From a checkpoint of a small transformer trained on Wikipedia.
Size: 11 layers, width 768, 6 heads of 128 (2 for keys and values), MLP 2048 SwiGLU, vocabulary 9484, 84M parameters.
Architecture: RMSNorm before each block, untied embeddings, normalized queries and keys.
Training: a variant of SOAP for these matrices, 1100M tokens, 4197 steps.
Each number is 500 + 50 x the weight over its row's rms, rounded and kept within 0 to 999. Layers, rows and columns count from 0. Numbers have three digits each. The size before them is the row's rms in percent of the matrix's.

# down: layer 8 MLP down (transposed), 2048x768, rms 0.0899, rows 1811-1832, columns 96-191
# gate: layer 8 MLP gate, 2048x768, rms 0.0864, rows 1812-1832, columns 96-191
# up: layer 8 MLP up, 2048x768, rms 0.0916, rows 1812-1832, columns 96-191
down1811 102:566556554408537522597440473534403532533498466506542473568451517542601467489513538429512531531418504549566469471475545415544447558485419548577597474507456515494554487439455596544526448500427419492472486548464490395501530472496596544447490535501493550484509486513498585484466545415530434407
gate1812 102:541610386489510478535575510512509521484492548515507502523424447576528459535508513494533581546522574565457528523513595475446510553570542516528527421575458502464552538517509524474524487463497541468562532430407468474514602594507506514558568453461510518530510395531436506530474494513463552493
up1812 104:504576413563502476540535512505531572389536459501458511415501572489530469523435508470532516543619468514487488479451531484537423475535473542602545443540378474546483509526437537552444553592398523553516569432512471497539520523433506544445555511516514462491427507448532555473542533386617485461
down1812 101:579533489464473463530461612527479482499630496420490556557481444518494431549509427555515448579505501493475498469475475464472415577547586526535531468430516574448487531439505459406450489635484466487448506525495528534498454522466519488473540461603485465604511442508507494529442512424453530462
gate1813 102:478596508461436544621482530460389548514519502572521464534569569480530455520580512455486546507502469534545491463468426544544525449512450593611476509504493467547550534448517495570542680469463567417486411523515453568491607588428427497493536456539459399499551575489517468493527468451405509501
up1813 098:521440540420517477528441527487548517453642480467512563525508539475515415470452558550640479522598469470483550500479525454457603515596494517498465507446522526430441578412556499462505432497472560572538558520459431528418488443415495506576587502429432476539457580542595467486545429496505538508
down1813 097:582522535571521501591538576543474353539474464502499495457434469465548555414509568491488502516534505499457439470448528544473452510483549540485572548406393480528526578500491588506579486536474616516544479505526509530414484490561442516486497490476489462649467554504448487453516595536461468475
gate1814 094:541460546469509546457421504521522437473422496457555467424527463515475495514463508566536539564562549543496538532508521530520485558449395525476633486441433380466467458434592614529495509465471534499528480478483501560527494449444511531500489551442427576388504527547484533549492549588452437422
up1814 099:542511578456523527457539513496543523588514498484469496544537494576515469530489514406504558487590525591531517535415533481582470470433510393477543532502483529495464496489518462485478423550463538550589471427496476535489466508536487572478351615522559495542485500562527507499458525530600557497
down1814 096:469482522491538357533451587501501513442522514435423416474547505519554512449573458515413544470533537551613449531479435462444488532525435458452495504487513561549515512446483549589497509468490467517386601506505416551519481450528458508494465495526481606562463582512372478434505403475511543504
gate1815 103:549469455516573517503451558430413499554545408474483493489487423519558523499578539560488491513524595563540489431550493542572519527526540536471403496502467576609524495545520473469407470457554536483462453490470493533475525418485494437479566417473543427516515390520547508503522592479538544509
up1815 104:560506475567579472498553471470459419455575508480454445432455535537492489456541567478515433530555522511511562541528471531440515514457427517463495531432503445440485492516575589504469572548512493542438515552509539544448450567497483609501514506449435523541523457512507521391548394473562499544
down1815 103:489572559546576484509507411497484591522514499500458409476533493524576479550484464465460432432429474541484608464445522517462547472477549402562519452398471459508430459365553432480331611439395497490496434536554425419506588538548431469432488539539408464453574464554491478540586526471553559512
gate1816 100:428517433574488502471539466539488466541510534608491492506442513481410530538437547545476548530406559482418540499462603570538485533448619476551532512529512505522457480553569417539467451466515452487520521541485518511551516433522417451518424472562501518455579502434436482466519580462551531516
up1816 101:575501535513457501441565433476561513518497440421515452509406438498593566580553510569477524567440467460561395488454498521499457472504634442462475524562446549506523507490486403464528438466485573627473442612587469546504475494441501497513478545451545460506440402549512462429500479428482478495
down1816 098:529502498439538487458499453554496479567541501521548551469500533387438498522408445574466468420387451569477530521463516419522429486506516472487504505495436454563568505548490527458563457496566510534475547507463454539473527532419528473494499574535528415522546498497550513489466461442470411503
gate1817 104:467543557525558501446480501399449497547481488514496600461508446466594487584479494442600513493534516559445495467363523501446462555473571501548488468460445565630541509478505458573412495480491417552530512490495460508472570483541418452461518511471510512387513496491411550488492516508458551509
up1817 103:477514594497475587534607493458400573545501451442518529534597508484485484435485488602598500568517525481504488458567449514438429521510596499531468576514403384481444401512514469509588461577493533588542461479499466398457505546541574516508478503600525499436485471516488468434580488538417544457
down1817 099:475433534573582464395481565483570495519591572580468618551539549455517519417481473442479490496509546451543469492535422460465548438607489521540500416537567477454460482615469477504575478500626469564607487578529539443495538428479526491547487514528523518523491431495442483552478515544466542445
gate1818 096:608471512526493591446514499457569463537455401446414439541529477465481533413556535513604433549536501519509450531504491509496444438486532501500540462498433390544564489468489505607430554561423453547456459514578469495463525565479481520488518546502480489441557577479466421513401516475453467442
up1818 096:549471525407515470552470492441471470484505541499453498605448423495553491516445534483432443434510513579530525461477492556444538533523458431550570554454507618463465445428519414450467626544395576506491457628496503433485518506451473497495494543498522453489549492498576512360519437431599430510
down1818 101:501654473527509480505380539504453552540574539511483486514490409412570497480476448515505518467462550537469432500554452469461545510483473563585454476463601444411490538449431581444493539546536415387534491441534496536492654525531484571505500426466489544571460511538495440536349514478531535504
gate1819 105:471518465531451532490474611536454501588511465481493653508512606524500504419504460557565493511532580449555582455520440449553535508600536581427561500501505485523575500491455577518509531513501544493550473571636513459515437473546553535446446502623440533484650469513510558541559600563451506516
up1819 100:517455552463559499534561537477538506524501463457485532406474479493522508535440462526565496544428546527459508483520459488458406448513493597566472495515503491516524519548541366525504458494547433465499419505437409527503576492483580495457536526459494459575555426492432450441475486540627442538
down1819 096:458437548607524431435490521502423463528460533557380615515575583435540504493493437547403524465430431444459547474500478451451570402476474532523450573437464536472465546519553589517511494549502536413517422550524444572503503493470581587439452586485482436509473551403528578522480485432471486564
gate1820 099:485527511452489411542498431526527508504472451493542481533556534571513504540550472517536524481496502447582580595484481499532506504551486541430406393577471462477521543579580426470484531574540513581522386596527471567556589563423491554528527571451503461578572355519521480548512509502462544443
up1820 099:575518577490459611534495507367431483531561480507476391546526501604509495563522393516525501542580515527533431468442489543523552449482515499465488538470557504489493477524434456480524471470480539496491480556383498456459518503372450444443428452394506530497392569560567608489424480598446534443
down1820 100:427397404540442494514504587493587586538523461555538586569473420466452520460437545432553517514487526425505520525542515487475467443502509569470518564542559395460453446511476606459563521512455523485516538488506496519514516459423439662511553529457497508547529584607521568561567407512431539483
gate1821 105:596473574427489582499457512457460501536477537498543486490469498550471505453540457437479428516413465506435437552443453497416371502486443468513535556511504558459592539446556519347477498562553494457502458518485499553587457541524553601541537474550478513466556511467539514559455566480547602486
up1821 103:480473503385464467420449529452456449588486501505423597456443521479440523452520510447570530435508535535479506436451535472567553553528510454543446452432465548540551546584487480564540532550494491518488455508395449446478513490489447435428478423476515437463567396436430484558480523433478557466
down1821 100:491547543551593464467447563523479497440552538495516591436432527483437465511498424460503513434466582442507472415483579480439439497402579547522492489500484515509427577568414497531544512573443499488518475529388478509502559504497454498516444480469549490443521481501405513588572494412549542543
gate1822 098:407450518463565408524587647486576519506476503441574492512458463453563531473527400478468409555482584550519452503487518565423576522519566387579608478542433535506422477467531437427496440425536549432591464486535505515580485449555540528563514538583450519460414533521473524564458588557457526543
up1822 097:494510493521479440501506514498511556554436519534539458452526481374399520448518579528444443481473492451473521517571537545536452496484575478513507464581382564487434479479543508595568433453510530496516518548529419552522504524455462512539390477474399448520523494511554514447512524561422505603
down1822 097:521382549530497503476467470483470462580507504543522576468505497511500562478482550449491470484505511462478469522457502463444503488413451490583514495403472482432564490422432510549514518491493415541489526536481486416479457375358487549436561528485492480461473472465418499561482507491469536531
gate1823 102:480388589445506519367469517511425521492552465502505549545465551504479415498512436419527508510465505454480475466530481510525501477583556537538596484381459545470493474515518533471583406503500405485491528413494495540537415548525493484555387460497525511457445478486492547536488521472595481443
up1823 099:461507489523513571559456426496525534540392546447548503583557552496478545430453481549554531504525513515486482542508407462512492471432553521497583497557542546533532488504574447513500516567492459436487412435523550358467512536535462436569529531544525507532476474530534485632540463463460555471
down1823 102:505534430439534475588502424404417416549521434425514381487598471567510540469477496518575505519535459494485549483473526508548445425484575600481507418498478451464501517495590613522373519436511579511475507473543506429522639514574457441652435592526461569540478522507506546527513555552440528478
gate1824 103:485493544500431458541580528489542538452644459532501521509392547546485477443535498476543496518551559522594557458426410371529460497553535477428441485414475527527516495513536470500495474428471431509541512549507513520517516471493483485537444507434555547636500510511454435445437479469536526491
up1824 104:465418492528432526502443465520454474559538543489614511502494420503486515586423422455545494561480620495548565499539540471511560527496502508536461444505528411514521479537553422438533548446451407508537494511525564504609501373527562484505515546476601561512514493467539491470470470509438559557
down1824 106:542443452522530583445508554538510471531477459446550421591506453555468510402501522510385487524471540413593447512506469491439455505523509416580480455411485404495479447516490432470487586483483448460460522450575493567500460500493495620516511602582522516493449521467436481521524510526535587575
gate1825 100:568547488510497527490528440523537635534498540515473387500431596543548483510522527577585457470546510514481478412482463541516556489491586443527513532490502531536555448558459420482503423583465563540506508515539451542489538481519426488508491439497517560522574500536513417418464444445489537457
up1825 103:530572525517464478537489498529470429495533588461503548439579520533514580467528508521559461460445547502592493483599518517504487506566498484562514464589483505435425552533578490551488437538573502521473522555499480486465481444543477493491525491555547490474470440528462476470481508457460530489
down1825 099:458420475482459491440494526520485521527463565491513545527539546460483539486406431404538510578516475388392489484467422467485456591537530612493447335465484487466431498534538481411474515483543505453563446454431459451458419565528471504592571493545423616389578522515441566483601580458486493524
gate1826 102:463576425482471483565570501392564584476539523481491547474441530547453507544485474510532551490440444445459392493511509478471553521514448482486465487459582494551409508423555530562505605507527526511487544492503473522450556489458444436379550552592560497535485467543474509499553430447504533461
up1826 096:543571469388480567492521541470539449492556603567472461518411452542569449434491498411498520564429528516484585506488521474495495514424521547600554473489478520400524504428491508478508451457575488436523453489483558472594468534484519448521599548485499507486613428618507474540522529460462575502
down1826 096:514556466442492502572496532532533520527420486453413542469549425517466594414516411515535579451527506570545479624507511437519481495487491443472544479580519593516576528471510562563518516476449542514464493486447581433570490481513537599463507507606442453526472512542498495456450409462550587537
gate1827 093:492488476453482504466449509531450615575587400544513486414433471566508570487422446609497553524524553410579526496512468534494516473546560573405408518619478560517501490530397475560476561540455433529566612506473618452474476480463537474494537481445506585525458566505433472568499427538422415415
up1827 099:486476482542528514544459526445447396499503485496538398530470480539461518461527424496529506500525462479455532494559600465597429505494510606554518565474468565493514477460453502502551472461521534468603623505450511509528536460549480517469519541538474568511538501534432546502509578513572417506
down1827 095:603515392548554557376579460525499439538481563524564496507515547468516459506414559499522541429421481605447546596504493616571423550523523439534520497534506570465485504504535543560509570525482477518520422451537357549618448536578446483551504578617508487548461491448543479459593502504581506394
gate1828 096:572515511460480453527480495466568508500511519587578459460479456498561586479488457462431412486528508609441496494462482504511498435512485508440564494470581461427521530507503537483514378576545589368477502529549530512467535555470472549527530474557425541488441539458552426528439481515486495577
up1828 098:492493548478452557434546438520484435509538554549499440436506574461479490617507493460544503445390402591401540475536504480577455483373558547560488516454421597488504549528503479561540472480550516504526563538384492529584474612522468392546549539514495521439450508431510527389445514518548551520
down1828 100:475428597494591488503533436443530493392496530522595467476521515410480532538473478520545484481538454532431622503601461508519494496524504519475579544453579425542515560450462419582458436460575418560482525451477558573489422481546590564402563479500467477559501466540550439535426449483521466455
gate1829 100:403503463620506442589472584502475512460497574483498418516510505481540457613489482488498437492496587495540539567472440524546401453451515468450529502602456513484411463440517444462435512512606512519418534499524438490481450560551472565543438462535593517541457492539475501455547482523506491454
up1829 102:436460406524437492569527489504485522489483468568415435489525436447506476552419515491503540520459600555542536661510458529525546515450428445407537500581421438564520481399464524479517501483550476470447556469438476471527469543554462468557467479562432609436496524534483520462389437409441441518
down1829 098:479479511458512511424521552443487521604610497473514595527486513484454471521489493457550400498515565507544491440471429483521465498519556564520380564585461437555454569543514446466408463453475471474524556600408515445612519536579537513556370474427528517428414476511465547434515411409486359599
gate1830 098:518462428508495488485565460508509474452545477447502488484489503511468387553553463457487385473512563541478514528556470514473516416467542521532563571450506483532439578451450447466473518528550554412513538497473510489538490505577581523524505435521567480524378475541553546450512578528564537554
up1830 096:442474494509584494490495480449489432563535520545505511494501472546378573435435563480492439540538469612438448437571531474520461547587498464559546618468539534475549529441489446459456531518551579437500508514529499459439500510544578453380428420497434507524404502453517557501462493457495572452
down1830 099:476449461534433551471520535568532483396531484518461503528418483466433430558512565525474438445467447551479446512497443538462523497571533473503606566530530535496525484551514564526477502421396509493540557437595473535500537555527477455512482496598475516564406447518520465418496566630435558506
gate1831 105:560507430475583426524482439438476497476454538582499554413534467518495544568555562500504447506532524392559525533571507483476453500461407547559483503517502543528530504448566430538536529459508534586433553546428558529578417514442548543493469439515428430500478550483509591478424460454355480473
up1831 101:444522507467547335617548529489390403535496567512552485486439475488507528487473511461532547532597478513455470467511413496444513532510535522512572525482532568511463446517583486454569481551467483464489481549550477564592547427470506559420523487519521565462545541590508483452507551553393552439
down1831 103:540468491503614442579504479507448367475496510510495507541439506583568507465522478547619506600612453515480405551513477428493458453541585499534529477543623502466503500481479428546544428526524514524485505466491495530495492529420425507426538474475608414510361567588523497546457420421401480452
gate1832 104:521507490426472527479532535551515560539374487472534503568552481470453495532537504482523511497444527461515556525507467478528457507499498416497384500520524509500493522642594528468517530550555441491440463595552487455554552496465503487535448529470541508478485467442478531524515457515489493592
up1832 102:511539529479489521488487535367503578457571585485477443544468450571549487496460402527541462499508445554532477560513483402489453460510506464472614550446419548501473500468447562432423518452449646464507590471454561541496489529401502549521560578485481460474430471628443428472479397536498459579
down1832 101:424507412439432429472516488501445503454550524491484498514474412521480523463494456482484550525525466550496494485482497466517504413468419454470545565465503465526531509629447457489435475422470524542447534426641514504487566514531468566396489541511465500492429487465473413527404461558480468494